Part of a small language model's weights.
Size: 22 layers, 9 heads of 64, MLP 2304 SwiGLU, 154M parameters.
Architecture: RMSNorm before each block, rotary positions, no biases in attention or MLP, untied embeddings.
Training: a variant of SOAP for these matrices, 1085M tokens, 4520 steps.
Each number is 500 + 40 x the weight over its row's rms, rounded and kept within 0 to 999. Layers, rows and columns count from 0. Numbers have three digits each. The size before them is the row's rms in percent of the matrix's.

# layer 17 MLP up, 2304x576, rms 0.0347, rows 775-966, columns 360-431
102:469471459460504461483469511492494557548468551567490530459429514477531489522500513577609508579551477510361514568462466506547507509521532568496488522527470603531578475568519520564495473483457514515450468473498548474548
095:570493434576530499500430505468456517527516456480439428429511516511490503443486542525552572420505477508484527465511506485511457511528516459474521511524476486443529479466455462490493559496433488495511501464501572486510
097:483514550539503499461480500485521473495519498520412518436492547515496513459568481573513557529468467494482439534494504535468444498506489414471477494483504521524502474495509537536398508492537587523486497538487560491458
094:530459518556482535545496484526503481475588469534445444499459449514535553501537570456534526482576468499488479468534453477510465490495418559459476551496509405477496492523490520472543440552521572513467478476560509528516
102:537422517438580552564536438504513487548497477540486463514511501574546518484471519494552495512529464521465504447539496510598527520460488451499465581502509482458520592526484482526488524456486569527476483492416445509511
095:449443551514544530467525544479502489524465473466486482518448526483491502511422545456552534531476526536467464490450447542506434481462557496475520441453536507429504458514509543547470540414553445464510524497460559496605
099:467473541589460514492513511528447467542450508489551443456577548475506525463473511468474601490530610452463429490485485517488522568534592528524452475491528462395500479543520431517492553498461492459510449567541467479511
096:539489466442406551433561425528443524457448466454518494546541515531454544523438471496542506502525516484558478488456462488495536493476574487423502526578460498415524567513491592458578557526477512486513476488492445551487
104:521529554495474555537392560478498441531457417540516514441466459527489456495531517523470564571522508433437505451478480387521505541505468508527472580505551496471513506533547477442482491613510478502488515524444492518467
104:534491520522445470563524423527477499530511547517563520532490473470481470510553553562462540538557538497472498443453514536521573563442529483485480482514411474499457458492435444497430522465499463549483508470546455503507
105:511518525488503525502549513532544472533480560518489491573533558426579551481541491445454551543562484531488552503465497462457494487523545536518509512494508557534425537557530547473498447413508572445485502525531571506526
093:495470529490417517461473554465507508466497477476489480444591456534555520497486485495560523526478533482479450549478507524472497490476440446457510536502501474480484453521467557530457475479445552545504494542520488462513
110:475488468490506428488513549539530456406494585500589526447414488442489479482504577542506574460455469501500518439514518511522432470512490493544485493546428555477507465521574532621452491496509526468461485561433520486471
101:547454486547499464477492559500471502524492534464466525504437554537441459514512506523545482539511471524443457438450511523481542491493522591532508493520469477452475566472559534509487497496492547520483560536546547483529
102:449512477500525551533496399445502510544499450529477509510486498514527489522478522512500450530491448458476507537445442488526501467511415479431447487511507496470474519415487564455496442564543471546577500573448511548502
102:531464524528506522479468515540446526514496525548416448567508533534551471524513481520545498532421476527523472521580564469437546568549473495520522443495448458574531474553530523526532549524536485482547553470516566462432
104:496504502517509581486482446510526506545513443536499525470492529496455460512496448501516480522503513484520476463489543517442449584514558526495497492405521498552537499527501473507452525475587520507503488505480540501522
100:471478472534587570521507576475512617548526496509488496477518488534486500451472470505532498486455567439518528526547478485474518505475509455487503502483480513510518515492443472579520556473521580587548449560514407495491
099:529490483444519503584525531521418565496525451454559461566591462454443607520497401476487529452467498476454471481515503438493490523436491490510470456494466480501499527424542539510446489493497440517449490530481514480441
101:470540538533481508476501520570588508481437542485509485473495558524550453490571557491425389461523510550532432521435561556491504520481552550455450567532529475499486478464535452435517464560470466509509530526451526506557
113:532500469531555549546498482450480525473544527504476584536535455501470445523446506559512570466476488532455527476458540503516512512468485463522527442438495525569553552563549514405502515443540522415514476459535454573514
102:536540460542492576518501489517506510515551406551537496485493485493472563512476468484540508498555559454580541542524429504525490523424506439500502525526551427492491519478443532528484426524510440401453498572487590465511
125:532533526537488470460506481524515456426437536496566507423485556460490517411473489527521527474572536462440479537520477515429519491483457559511518508530484577555485495513500493479533574446458565416535530475541520456460
094:484470551467461539528480536512486447418495547480556458502407581503493495488465518541561542491429513478539469467456549534546448520459470545558447483478473511490519518471507527425611467477570520479515496487544523478478
094:489477515579513510512504483505539543445424500476472437500509541446485521469495422416524500526473569479519484420468460500450512524448531473505431461484482605510569500444521467504514536518483493539523485481531455499459
097:489454540495502552528523437473559532535469370540502598505499516537589506495477544581490514525548518492576511455521485486421490482483510571585478498519489516492448455474524515524524488531523499508465478467500520521499
092:429535490471500565526416497547487502610536529442453467419564472455438472553526498449512559511539498503499377483473491483512493486508494460491498518412500499476515552462522478482508509505445513522510463520464483488490
094:480511531423457547517508515500465463505551534565534486505473493482446512536551458459469432548523494435554423483537527502508511492501486461580509582507525524427409533520458521531523505547420526510483461512511467492547
097:483497553479454524511481473494518453443449454581537451506486504435468592511436398488467498496538483481556494537480500471519498506526491459479500503579502525587443530451459456511436437581449492464506537518538522458466
099:454593499533518452482448468505395516504470527431438461427456460532490534557506528525503538442492488380497576545489476439547570507546479527485419452429552448529541496517531518456550479522547524531496516477446437573512
104:534422470490547512506508586474480487494422511484501557506568556452508465445496501420498476521490474463496467602565479461496491506489477559471521457588508507506530499453441478483492468497462528497451394529432534482482
097:442449496497574451562532573496529477489459525547554568481476505467534540483552499443533458530442472520510466488466448562499530488500488478467544532521491530488506519558479471560544436490461413526442521476493580525584
104:457470538531629447458511496464500504464560421532489532493530441501501574461555469538476461515522525572484443426479486489439542436545511547440481500521490461462445477441532555542520505454469536517454455474524470610569
094:504435519422519474390511540455503508579520485479535520518506458512474513412432503520466458531461556511472509491480514438479454445517488500508448510471477524501504522525515555483432482530493444482474532423468457496473
100:504466490507539501448479557548492502461495480458483555527549554472495458439539515475451496546485538503512465485514539546544493501478456452489527445512480495494505461483530587542456446512491517566504476479504569449527
101:496556472518495517562439477471496501517488485498497525466512492425427502447540454476535485540472546502532549455524557493501539475522447516526429472562538470521452568489454483527527538522461476491487532502516494499511
102:489492470531504500437482446499532449486543487488459484515541556462515420500419459541520479485597506500453523457529477565491452529461515520500433477472435511488490466481508516568458441510489550521429510509474456526473
093:541485519471545499540450510501462555514530519488465537565465496501492463480541486510442458583502516485532534489513519486516485491500592483516447468542547507526480485525526488459458484523511567532458538490476495490514
096:530472530560504481500517436453493542412516447477505509470517552540442564480529539508530447539538446469479553458512494541510467561511503446510535499528512476480509467474494525499485502455493546529478529477482482533530
095:508483507468502465615500468504492479525452531461504477539430444512479533491536516534491530457474551487604543516470384524469577542412465455510553549473480536500557521505497561458495455535546496498554524512496443506571
093:513489502485521536414539518540473535461431490417508485556499431554534481449429447473476472420476403480450481496421468512524448443431553568489470471576454536588469528464485437475522478495537548510526445524495464550451
094:528456507449549512524535436592500443519520476528495586511568544425621547442497447436450507461430472539433444530566518507460434488508588518465545594510556516437469526571532408564579521493538574519554494534536444483465
092:497537463476509509525526512553408500515566429438487494510549497526493449459480502529544541499545533513571489584560476438566514560478522528491521516506451465495465527512455550430435484443466480577515470503534495522496
096:552481489467495456441526466485507465444479533527426488519532501500505406441475534481459441450519569529525514452523568511504601573596475459484537466507442483459511504514488450574503455503493574528457518468444498563526
103:479482516482501490538556528524461465530461532535462476530549548560548446468442505427483443507487582463493511571408492552453549493547513456514440482412457532442519497480487529486498505464514505482532547532511438465463
099:522473545462513483559556456445578532589541525559506523462499536516476469540490544533506443466489493470516511508514543408493460524514491520499497481562571428448489411437476551425509506522498501520583512536539518484518
095:508538474416516541558515477437485462516489522488548462526474443462478487515553499563519478505562489484459499485590508487474426448629573397507550466508519480493451531540516487444568474506595403485518564513463497575511
108:537456525505526559541458515511474549545428500531466517505477502546438562550535545466444484491495497569488451494506548460543409466536493475496514597536477490486533569452469462492455483536564517461505481503457462525477
104:538482458507454468489547495490485477491501499558420503510448411499461573431553427506521446479486542539483493513493522472546463483533562444531479394466553471421544440435477494583490461588544472522466511515538479454500
104:554497533451547458563420545495510485529443485494510507464452514465484510488550497533500465496483531446462580483482395503580489512540537475521427534471456489474517484501519500587455517521474424536509442533467576527474
097:502598465514505484538530498534478488484470474502469541485490546484586576511513481498561457537479514581508467483518511531559536476489506562513576465609508538526530524463548498498538548591491428469480515503488491492452
100:504480468465500462521425461413431495548552455466452515492476454526496556460509499525506488449463529482443518556477517444480460487529476504471499535526480463550466493444533500420513564511438464517486485486467489549496
103:439484498468460557441478540550423456433542486480523403548505442522558467574533506418484538496477474538478493490517548405506529497487483524517519485499560573483477533448510475537554463502470519487528543537488521530532
097:469567534494484461551488572450467490434460596504474538473570472487430504527487439470522500494459524572471491555532499526464547549558445493547433430534478485449484521538456490504475502526474493452467455481474476462479
105:476518523562422519483539582473462516481500437555535515469514498472472542458492530537473517496477530492491472555514479532468469485472536445530449455463493521491578455513475532561455539521417482502499455496507561554532
093:437605469500498416534442545511462497401438503476524532425569515504465533500481465514477539472551516464492556571482491469493570510525536464491541509528602530510553529516489596545499550487528472409478522496542477502534
096:483472530465491573503503468502510494492477517526532552530484474476448524528464447527507527423471634483502495465506498436468543484543454542453534478521449490504548471452538422484462542539481530387506462451443430470411
090:496495548468467531553493460543516450468532451488493514503526507492516453496553518529488482425549559410538460559443502518485594511543547500573550504518456551470474506472451635501527480544484530494564536473508512538454
093:526463495435499467435521553527482433492532509528672488500615459415566565562475491520470473455506472478514545512487538533441533515542531479524533471458529437520487536482559464546544547473545491487545564392542475487517
102:467466523437477465540589450494555493450510529412537531485504534547537475506510436590478507529493487477543480532412520477464515537522443471436510512626516455472496519469541529531425510529482476421468471552469466520468
098:554501502627587527440483447516452515488515609569482508499474457524466497414521519547515514550500481537538521557469519427534486488521470472494492485531516468507478437512483476518426508521504555529524532504477545420465
094:523565474513564499569537514567474587544478482469501539482465523552515516532450526457519468566489529484548460506507495520510479418509485475508490496522523459558585509503434464538520492496527426546518450546521498438505
100:533504444535470479465478507552456476472476420493520544537536507429458468502490555479506523524456517508492552471559479514462394510506519485535468469603514523440493477510569479462383538429489536488511536441443506507474
100:460504461476464574480474569427416469508469471475457477471474461459521534436451498493460445533493446471609462504472445459505472455508492475480519536485443577424490554477508498494532553531540551449476442536551599428506
102:457523477446472514472480488533481515505496534507504476455505450535542440505518490569468554538499522560547448482507533511438457492525533453500536506463536511436563480488495471569546538537489448468431517447447532556509
112:509490493483511484499475497460489546487519454479481540497448397499515472470516513453541514520519487445470494531541526470538498507531509542494440502462513429553472478489410571514501532535528495486454535524512576510550
106:468541559504447501488440505462504542533537453485509452485501507519528512528426481557500514550466404500518475497544488557515520460504467491549494395502427530521565517455454443532501522529488501437513532527506539557462
100:480502503497477462515541437493490511486542528416564539530454484465434510551494559487458496520495463484465510481489498571494513540536478472599471570471538529438510508501502447430565505522518538489422473554479511482485
095:499464498493465460577495501521477485436493464524444418462448476529501594521481391522445537447437590507487521511516482449549423446494471486482526547502535462561451518487455496553459463487497512449545490488550531466518
096:489532441509500527520420563541497460555423501508476508532487478497490490513450480593531500520514497450465480563483522466473467515508464530550462553517506597546523441521403485490512449438512462516493479503505530508465
112:522584554515579540459496484533415415496542453604483436458494489481554551534451492432512499480459377496437497484536501470450472489540490456557501462519445546496494454444479579437532525478536512501459531560483560547462
105:509432500447521521535510492483544576520532556522551481543488505556445474496465405413443538499572516530497455542554511421522455451565486522531446495517523487491513513550515492480574533528648536453406446466486470551556
099:551466505485469469621470535409598527545403555396486572464527481490522538568509538544501541516502512451489451511459522435435561542530517558541556440510429507448482556477488481510527441486517477596482498540493518534529
103:488466560459515463516557532431531527523480497460536520540540497527434473555557543511473517489487515462513487475436534530363492521493469540521441432455498577454386473582427529592422512560468509564467474552449569467487
097:457510559452547526531509514525456436542519547478499483515489500545551501495537537466510500539472481440413401510562523495539537576525570449468481535514440390451503451531491543437516551513497461449579474516531499457570
094:435574534442467566515534494485521555519439449535544543435496587494542486518457531471490483515481502523420442506534566459523490438505519458462479531478471443450543499517494509426404561458569554486531554519491521443508
100:579521497465541473532432501458527533530495551460515481494559545533514474461587571514503516496523562394490499555598542422468530461537513490597487497481506476512536513495481481603492490534499505514502565501562517477477
096:532503548491519512541485518503441541550532525518503536446512525507457507490519516463499487511487521528490529524502478560502570478519430549529495508515479445502441490520561452478466486535424453476560508512480447520514
097:509489538544472514475466555505468438515517542475499526451463503529480465565442608542559458474532464494458529449527509471575495562496535484552536529438477442485495534519589578516490479415461474507523507488548520472534
105:490526539457548532487482471461511506543437499508469459440478526457493566396510531493569513502443498448443427473498566490481452487453508489508450584536514503495588553464457432504554469507581498519464531495571543500513
102:462522529548574391478511490533538472477529561476465554485538509530494387546509406507534555458437505523476531535482505562526466550488571489499555463503511522497546455536530535476521403532474473441466506526502502515551
099:451502480464544541447477540507452435543513534498547543521495514486550455471528546503512467550492404467480598495480520470512509477489456501494533455478530525541551513437438477480556465481492505461444528495555547569489
105:509517461524452521467566485532557456588544534530549492523529459521507480460523510477554451481511465550436543499556445525491430543499516500482480479476517535502428438458523537502456571479463434500485540523490416458481
101:437461555510484533526482489479503462558550480484561448586521476427528553464583461487486492491489488493469530485520565514504485506525457481533536527521474482508423512422524477455514467518434446458549506481509438475415
101:457502483504477496516538520507528434543488522503475510513512522493505535515445525505511542509474432503433482461462451461535465426468421480449569524435507554485506459466458505506501509405500535514538551482480515479480
100:502447481431513444455479475499437520568441547447449496543539468363585456488532530534509501505538480514571477485518512471541415495448492515501518548514521449580472488446499471388552445471495444514490582523527424481488
106:484528404451431494493515474495519451448541486493473419447493457527492466448513536481482498531488482521511460486497487412493552437492436482514512482443547558428535499552569535517462542484481550458536440497512457527517
096:522472456450483512541499516449531482492580556491532484477531493482511529460480478473451495512452484465486492523532474472552429496412583481471500507414407465536488514519549456496488524514497521479474441460484496457446
105:521582511526489531556496492562510457462596531523508477509457487450510514445523454472491528545544445418498552432519445474455537579538526481527505544461502480510506538483482525522489439509534519425444485463511528505518
103:500463483479467559462512555519412499469397538450496534518508608556556538459468414525468473479477559502462529485524501461441570498457422582505508457517536531511479554532506450440499506538495481557483601574516493545510
112:492517443447534554483531461477445492500483547467460494467479452528442460493482533530521507522534526393521470500490481432511496502504522510493537496527546493471479481419379487542535467521496528498476482487538541455520
101:513534451533492410498496457520477501437503557406597500487534426476487520568526478465552536488513456477473519507495511574508496457518496468583459539539545424474579526500526501500499517566408494490532502440450478480463
095:532552521511414517559464500465475481475461423533493495463491534477526452553524408519556490571556452497467518497501511504545492541525542417505483488477506476502498507536468466480505571375570523508504478485461544463532
093:529537475483476498492455539452523533444517517418559522469515523500537474499531496469469479511473464574481449558469551527507451497518559489554470569465452529499472482460597439476462497399577440552481524515502558521452
094:477560479572542516478492479522484512553487537536489465559481447528475549449491529561490532483517509495462531440504500495501505471530552488447485545493490467473483536440518576548436471532430494534562567544439419452440
108:498508497547479526551476522485524455473509518469569525532571530557444470485612435462589489451533519520542511531510482574501457557533482510460535557508488494502455502477453562518500453510585447530470544558468491487521
095:526562415495470461468575494547548485459526506494474513527487508580496541486486484483473546507473574488509506404512511594427507507485528499493489544537484532492479547443538550509482531465447508509522436526526547413446
099:524521575505564471469496498496421470528448480506414471560493510497519501441488513507487478554463455537518524487470491440526564482434478497514509548512427515454438611497504524500500472525493503488529499512523557502515
095:502486476497427500547518523457528520504473528529492468514554475572540494547495554514538479553517521484608447616584442513604441520481475514433443495542560531494510507537562545572569510492467500492598518455499550482510
099:472508511477512512519532497515516517569519533575514445483528452556555477537517515465564469541463446490509499444534539537506531524548498506458546409496547458548483491464483422514515492507556495488507525482445499498477
098:547463559533541461446528472487516505513423500506536473456562524487448401478571415387454498498564489491501566471502445468586560480488488439465488491463472464533429494490537548501459467477509483432426451469527468555485
100:506576510525589495478553469445447494439453490482560459528498409430529537456418536524497540532491511462539571450474471471474525490525540511488493544527499492516500425531463543496529494470557471482460562481439530486508
096:510533405488486522510506445473504529495466554517535441508508480502407507504429503510474553542490550481476473457472542572405491513500490504477507542465435547511541380531448575511445512480513482563456500466455479568484
092:582527439508496517584509523491539426439519531518487522500509549482555418486543504474467409472408483370506509514467509577546518528495465475532492488418527501495472507501511473511461416522435474458524514497535451410535
095:498467500544552501508519467555418522464525557552574480558501516562459471518532477470471540432481492496566436491522515472516496485491478519503452554531496474562440495467486486510508585510529432447485513436437549528469
100:587507597518500402528565541482488532512519557494520474551496461487441461490550490493552534443517537452485489583512512527491501512545442448500481504529472487478498497519530564428543536541545508464446503521467456497481
104:485562551473507504519505486517520532449596506472528615444494541508467528492560502525447589491537431537539448493510505521503501439448484507426491507443590497446468555488567461545481487465472519546481446430429481530514
103:523438554492520506530503499511480488579455445485512435461512509447509478464509495427510494442524404484445439510554527467550539486467473464469534511517530522513397457547446531503486439504525550486552516516456489550427
098:509530469478568445536546523514571510505482518461410518529470539498535463449555510484538448521636497520418476516459452481494511525516498505487535543436502498501500515422560529468466510478565593524541504490551445448480
095:546436385506531483465506473517468556381515485526484523431505466533504428457553518517567430488553492492512536489550538454526489484441512492527518496479403510496534424478533505544463429486518534473563454473566465529507
097:545474506485563487553461485479427498606531486509530515538468444475493523512532541558540510528451520513524527451504533499539522473501518430497562528565494520520499560489450584493523521537524453525500503431589510526505
100:560482523508497458485486531503408491493422499569482468393519529485506530555463456485503583452537500522479478454499543456535506530457503472486451536497530516498423538491509458510478534512518470501557525503424437517502
094:500492459484524450521492470574518549534466544456504485504486497522490455526545490515476558560515520458448530551553489465469454426526544520439511566485466502547518473507473574503378502488471470397470502512536532482493
090:475487568458460517467540555486493442508576426502453504522500477466444559494501587510509463553466520488505497464513453483532488433502604418520539482534484508561535517543599476459524477561562573498440483487482476484481
094:536544454468537510485424453528477425483499473500512547506529434434478512488493542497466474501471556530485491420553455472634474445489417526495457450483534485540504506461526516449447509498508517499488459467512431541455
103:493457469542536474440513516537464440436496492518500518464507533545511486563461555579527517519534569444463496505490513477502512523451460480562511506480456515555457502451545485505441570486544337485551440526543498559528
106:479453490444513510544574531548455523534424543475489504444563530493547537502529466501459501560536519495443528404516411478542521505432465509457612497470523466505500566514479487490432463509477526559565549483489537554494
100:525465496483490502462476567451444513537524586554479451519482529442461418505482495489474515493554541517485452497486514519552535502557511488507539476472437480456543455597493488567539483482519546524530527532437545535568
094:503459446529511468465453511496426525572459510549521522501425468533540592454430501507504439513499528511497497465454494499453468478489541482484474488534455423487518652560552475519415543541451537520496463528456523575503
097:496502516558457479472529572522452466543486479495475465529460502507510492514509471407485439518450492537497517533493475484497541499536453408509444499521477439519483578544487447417534483490459558473527534554552478481495
097:487463528412542434522543508493496493483438539458511446494484516502531429547470575502501541507512461573543538501452513531431455519496520524460510499530572483598527509580528473550532458476524504453549516453547503492479
098:430542549473448421481537565490491492461513462530415532487413426539524536496549477412528512427506466507458415491495478481512466468440506489483454536488557544496443480470506523480455485485507445488498494569490483474564
090:518470557484465507467541484502516520556520479516499550491502565509494522558503465486498453464437474574488500471481459548498430508535460490518509544453422506465453468436480445545553534570478485495486528496462507554513
101:527459489473543481531471538481470514516409518431465505469547425487506494425491504461412482496499505529500489528496489540502521456524518518488489492466551464539539477547585474514476522449498402456464532517526502527422
103:527506527462483582557495491444517450561447511448422546479428470554487536549415556501544493502455544549514502529585505462481457574512528528530484464495518535464467522513504549490452475446546501523560509532498535490515
098:527495522477525504480513539496410494486529472467456459544488478432547489536556416511550554559501470477516533480531458480575529545499530508468496583501555447468508511483489505455502444527447608576479496487493535545489
094:490514494470548537483427471521470483541521518521605480485499454486471454435503459438474522506495501516434520533497549498451501542525513499515441555502517567523412486481485524517552444513503569485489525553586505549539
101:536495505487502487530564557530553400554575534515543531530527534482499435481470534550517535486458548542499542553465487498527511509456525510475514443437595480553484468458449486423493471547486516482531579522475503503443
098:473427544509521473519438469549505477487564516564465461476446447469402479515450438511469462447503460496510467464533501512506544476437544528461499508489488495480476520528520555471509471506432528529485570469522476489495
100:386491503487561490541438507421504514559466504551531515525488489534510436452466532524540544500512468530472454543456511566549484443588543499477463454493474455467484473470475509489523480543512503545494512581462483497495
095:482475513421502469499574520433587487461532449499441411461459430462486478490457483511530496503529516561521488499501516588516525476537574529589465545474551458549587440504453558501531445501451531537508516489520530537566
115:453489519441529488480551556503414483522503550532491481548480499465475506485478406468530478479524511506471533531439483550475496472472518519483517539409523469561467486497497477391501491524472544502448438516485514514509
093:587499472527466598556485487403475543520467454511517614497477526513544502476493484541425449541549527537486520569513490532483515507524494583496484429514529502534496495527453474439543518513469533452480456491457494561480
097:529495446500471504432443495509567510484419498483530454510544435467524509490427459512506488404479517543580509546456501519456415483445502545427420481466510425513515477464484574470454478480485469529445499511483427434467
097:538484564516497533503474500576472536571499534508525554455561442515493564485572472456539473471493485526513511477475535502419510546535546503492460511513565506527463462452521540513485429510521496515444436503456523527533
103:510491523516551547629474490466426513514561480484514532568529494536612563614466544487473449493529481549455447518542523484523532480535429524484544459524566586465535467396501557417501552484531539451485525469475569437473
099:514551495444517506456539535564510406492492498529509520592500476463487538543533461484502544415474552558600440542467454487431552477472486570482483564504444532569541483526517571547491559530533449530486457464554481443472
096:488481498581549498535494503536454456456525468505444506514515524463523579449478553460565492458531490492512480471543494515484490530538549506543541564527451479457471481575538373470492459462491469521519479516478472497458
096:468484550441450465432552459473557433516447442492459441434471557495522509438507493493500535475488553581520557470428464469545514554521511465476484526496423444526528502576456520443479520547589449543544481533488540485526
094:520497467484451431487496468515504492553552540451513544487467472586496483489426464491513511542502516503572462462479502541515538563562512497572485526481501533488462454473458565517544418488414474535526498429514505502511
099:475507490523468472445503507514471570507471534487516549509470505480561462464577414578467502548512548400477422515498537516537493483499498480554421449470541592464492527453589449457465570495528585457516493529431542470479
100:497517515446505442528500528506443523559549480462491519517570480409560454447536473532435501462521534455508493415487496506526517473464464514479612461502437474467433463513479458521557516556548448512516443450461454510453
107:516540529555502570485480514500521597501458478458493493522471519437548451541544486605516502512539477480521544427471547514514556505515491539504489546508487479561491477528542569508482480536522441546540490538430473477479
105:548529535523457531497425485488455508523525461461489475439450515414500560500514488575515552499513425516477415490519478522478467517553539512614439478510490563451475492507483458514523445530538555533561505513463504499510
107:501580482469496469417523547529466465598485482446509502392485482553417524563507492510542511516516474551469561479484466513557512488460487463539501495523499490487533490512539578556539547397551519521500462551540555546488
098:595571431535530553542445482559510519461478492503450472522432508428444524559475491545492507570534446442429549535504509482475532424578475441441538465446520487515492455534422509445535490535534472428472487518575503500479
100:400518479558499514458518524448485550531528444517441494538493501492504533485469493506479464577500521490473512538505460508492526548444491486492577556519510486502511438547550465464470525465538515531511491582540513518504
098:585538460436528492481418506535509507502502520524521506521497488505489537412518548411545417521532517513486452456544481510476557477567397442498510494472440451446503482526467579472421568434549510553532451475501483438493
091:461427528493486434488504500477536491576510511531439515486503459480409519499494456485499543558475533499474494512455477430542511490506523514560471499431495572520490434516568468481515502519497517485426597501466482540458
102:569478476531557505606506473509497524445516540548489455498495488531536454519431520452446473511535596525549419450552554533481583475522506505509490539436490488489467476478473490535488446498569491488515466489488489479500
105:444503459540532526501549448453517529552542525446530468557471458459569553425565484533488456501479487495458528464497508553553507504490516428433502450523432513418504496468462506540470564546503471488434563536524459389485
098:502483526527506547553567536441487443487513465525526549434463483500537524472523459490447457532485534448479473510416499551414464517560532463552484513566458491484476532501445507484529505463501538419509447465499440532469
102:558496498506549494485455524493547477511545507447484484561551569430500469504516502480466533501450598522512587504514480484433594519498521487483532510454495500492578470489503559572508513507566473483588478443488567468527
099:510493519467488464599463475464537488488508517491474521499477560444512499456508484437455425528481604524486458456510525467496540510574438446467458565474515496582485485508510438433528540508520556438469515515520532503536
107:474511481548493486463445517542528491531534479515496464518472577521459561475581594547567569481464470481539486570477479537434512451517590445522578485464454481509506462464481529460470521509510498524503559543497484456472
101:522476476467482517510511456492553557542540555507462491553463564489522506455489522514480537446547503503490524460534501532425527532552485573451544511502473456457477518520481442609503596435507467489514539500467576503495
097:554510485521497446529474476514419519526523524499482456495533496525487563518477496445458442482524477437583531481549521525524544430510502466452525539488581502558459504514565512520536550524534520533509493496509556452476
098:498542519516551517472528599542526515527551511499499471577458444523578482497555561522438483419506534571491478468461494517497431503466501492518527455482525474448536505531498467525531413500484566553525487539506583443545
097:489494506598584463475520478501545509502502445529520558487462540504503517456468530508529456516449469533549515517463434543486414598537481414498494473482523427539495499506548540491483565521493543475427512501483456526524
099:524516526437518502466470502420458487497477440539526590508523484477511532480523515522569514518511493491582456582516515471529521482494478514451531553520507544542521512488547474479515541461549563525441541548453505494493
106:480448454516595527503513514412516526432529436497529468521475454492476488521439556573494550497454556482512526457503494470470492509507521522501520516606515480487506459595504480483506484502548462507505531462554515507479
098:504506499544484547497553542473476549459414563450537493532465497497490537511488450509464507535579495503522465579560446494549476484517447461571447488449442467566527527487481428540469453541532420489503520498467402483511
101:504542580474521551568519508520596517468565494471530499493570491521567462527561477474452526460519515532394475445538464463520504429508453499533488558505570436436526540521480497450518575460522515473501516528523437538466
099:528544492458457573509508561426485488504576530471496496558563565510517421508512536529567469491537491440444503510506442540460516494542494484457476480509494530478505489477528498480532562596535498539556515483510503477476
090:530507445509503490509505468510429493515475523518499412585499550543494511519457437490547577500513547524503422482514492437413489441509397485515523487479505457478424470534539554477476514472557484498378525500497489545503
103:498619491493545498486496533461540497498496444481457485480599497464492463459491496436524490606440460533512484605493474525439425414518489383490532538490502489489468482561514547499470473511471562498502472522520544482519
103:488502518529505530486557510484526455468568457471470517472471529479479556483517505479552494471484491375510504464556497487466505476519490538507527520517505529456492500490498498558537537487504477515548470457501475484541
103:577497537501447541566561470486536511499555478567527504468467525540492478534457485508526523521545473525464504492464464508465522501508540456478474493535499532510555541522472494440529511590493448506447445528508528524487
095:413479486478504532528467560546441587513534505491458534532447508426531519490479531465505492502567516417410520515513491533520496497404508516543495492449472504507444487433522447497511492507534499533527502500504546418518
093:487489496539526556539489488546513404421527543517523534457517525507473553494543576495528422487522482499502475437489454525472537562477488528543474516525500446563445530543458449477460529533538524545556487461399563503499
110:481497523491576443471470496551489491484476509472525543522606493541460494500511462448499495460519454574516474400484398449524496531511521462576582475533444478507503472539484500526458474517461525482519510496447446497516
095:504557522494476466508516450477547564518453481474539474459472437491503438496485531494493465531442483515500446475498516487506501488479482505557503430525438509508487552425513443533578525515546454564440493490518500498467
098:554484521531525493510502548489536509412481453447459526582463404484552406467515510444453478520518476552513486450575494518584441438446455578483453483539483461469469502443541469498506440504522526595441503466441482444529
100:481532507465423537561462522491548406545490468537456464455428463458487545356409489507518501542456534476493528415532541535404554544482469490494521445573471535542431516588573553498467505482466486553554400483557526495473
103:431479547508474489500449521539444486561517513466495513556523390473554462471431408422533482548516543492533554532514473504502472475490474496389479519550494488478469456449454541443545494522451598538534517483484452481603
097:576438460458528398508505502451491488538525543484550573574433466500498478552477494399493431463491504450501485459522458533502448550535480544504540513520472560494514541465454447486476468512503502513509556479495507491558
095:507493512440532528478432469533523514486567534552546545532558535517482540444506493497545578550571524453491548515530512523478501453514463528493500540455493495452492544444482484547498505554463567453563491478505449551489
096:489487443477471522485529552465519467525461528520549509489475510480534511435491457490492554531494445533500435555486536639528537526532519539460425567548492511531524522462450443496461480552515514473524510513470513519548
105:490466510441445505490509543426471559560376436545523451397490472575502511527497520547422562497489467538467502550563564531542487462553446523490532549554410509424504489448486490495443523449463564488557496489519451536555
096:570525464525475428547521485575407447444531518481559518463574504437447510431480515456517493524526535534501466493534474510521533454556508524492519523476563465495508466538503523476475555521524521510532413570587566492536
100:533476485568441562495529445500416519496498530485562499528472517479518507557557436537483517505514535522512560411509494458445530535518521494449515491500512549575510464504488521478525480489531456535472493487516516516444
100:487538449523547494533536399422556495523493605433544488494500456524573518440495476456451478510474424471498449350541482393477530433455455500547528447504493512484541498509522467580481478491527505524436606489422512550488
098:538498549483502453500500554500500503460475522518576465460496516474551560564462472491468522469472482495482485504504489488492546492566437523521470490584561547560527482440536512475506437502567483470452459516439549477552
103:509524455499476476500477548477505481532551499535477545556554450491534493505455505573544478545466510432483486454514549476539525483478474481434540452521480470494521542483521613532456532417524532461494538424523469485558
096:487507476459527499516527510485494539613504463491569503514516526570457484481574515515486518449497507548477504485512468416430482523488554484464503504507495561504560560492481456486441488513452564541486500494527491560524
098:493463507532499494453501538478460484388487417471480478469512516480517534454422565467472489520563479520571573408523432543522526475455503429492457510509516424519500505452533560450549493559490524463570483497457513479544
104:520540516585556555550588564487527484465446471523437498554537461527474481426514496518495540570534394477468543472506520424467504447584566564520494514522567508541442449483559509537487517527553499569433540586467527450443
099:507558553586579526466493521444490522498562525564466547556534486522489504445449526455492474468453560547500489600501511437520512486431495393443496503482475450561530438529565529519492508560515475471560563486534455432477
098:464485454474468498470467478523485487464530451512557495473554501572509573558521499498467562538462487534511556479479545437488522458468543532430541517522554573570502498499520573497452477494476506457507560478474509427439
094:480514473465477500500463469599560516534584431491454420530549454510473464518444454482505504471526548426538459581503481498504522498474478441541553507533559465464511543439455526419461444509534526490489525560494513495563
098:475517550538480480516489526558497447545544583467465454533528521445482480522534482468528525547548485439492459487479525594511540569512464435475532447448462494490424537545469509488538482517413477516505469440421523491461
115:520511442512628510476550498485513537561571501448475566454477451499493425491549401433510535458485514478510464493497450489506548538493474424501468511520474468496554493545494496483433541519464540490530545516611557452531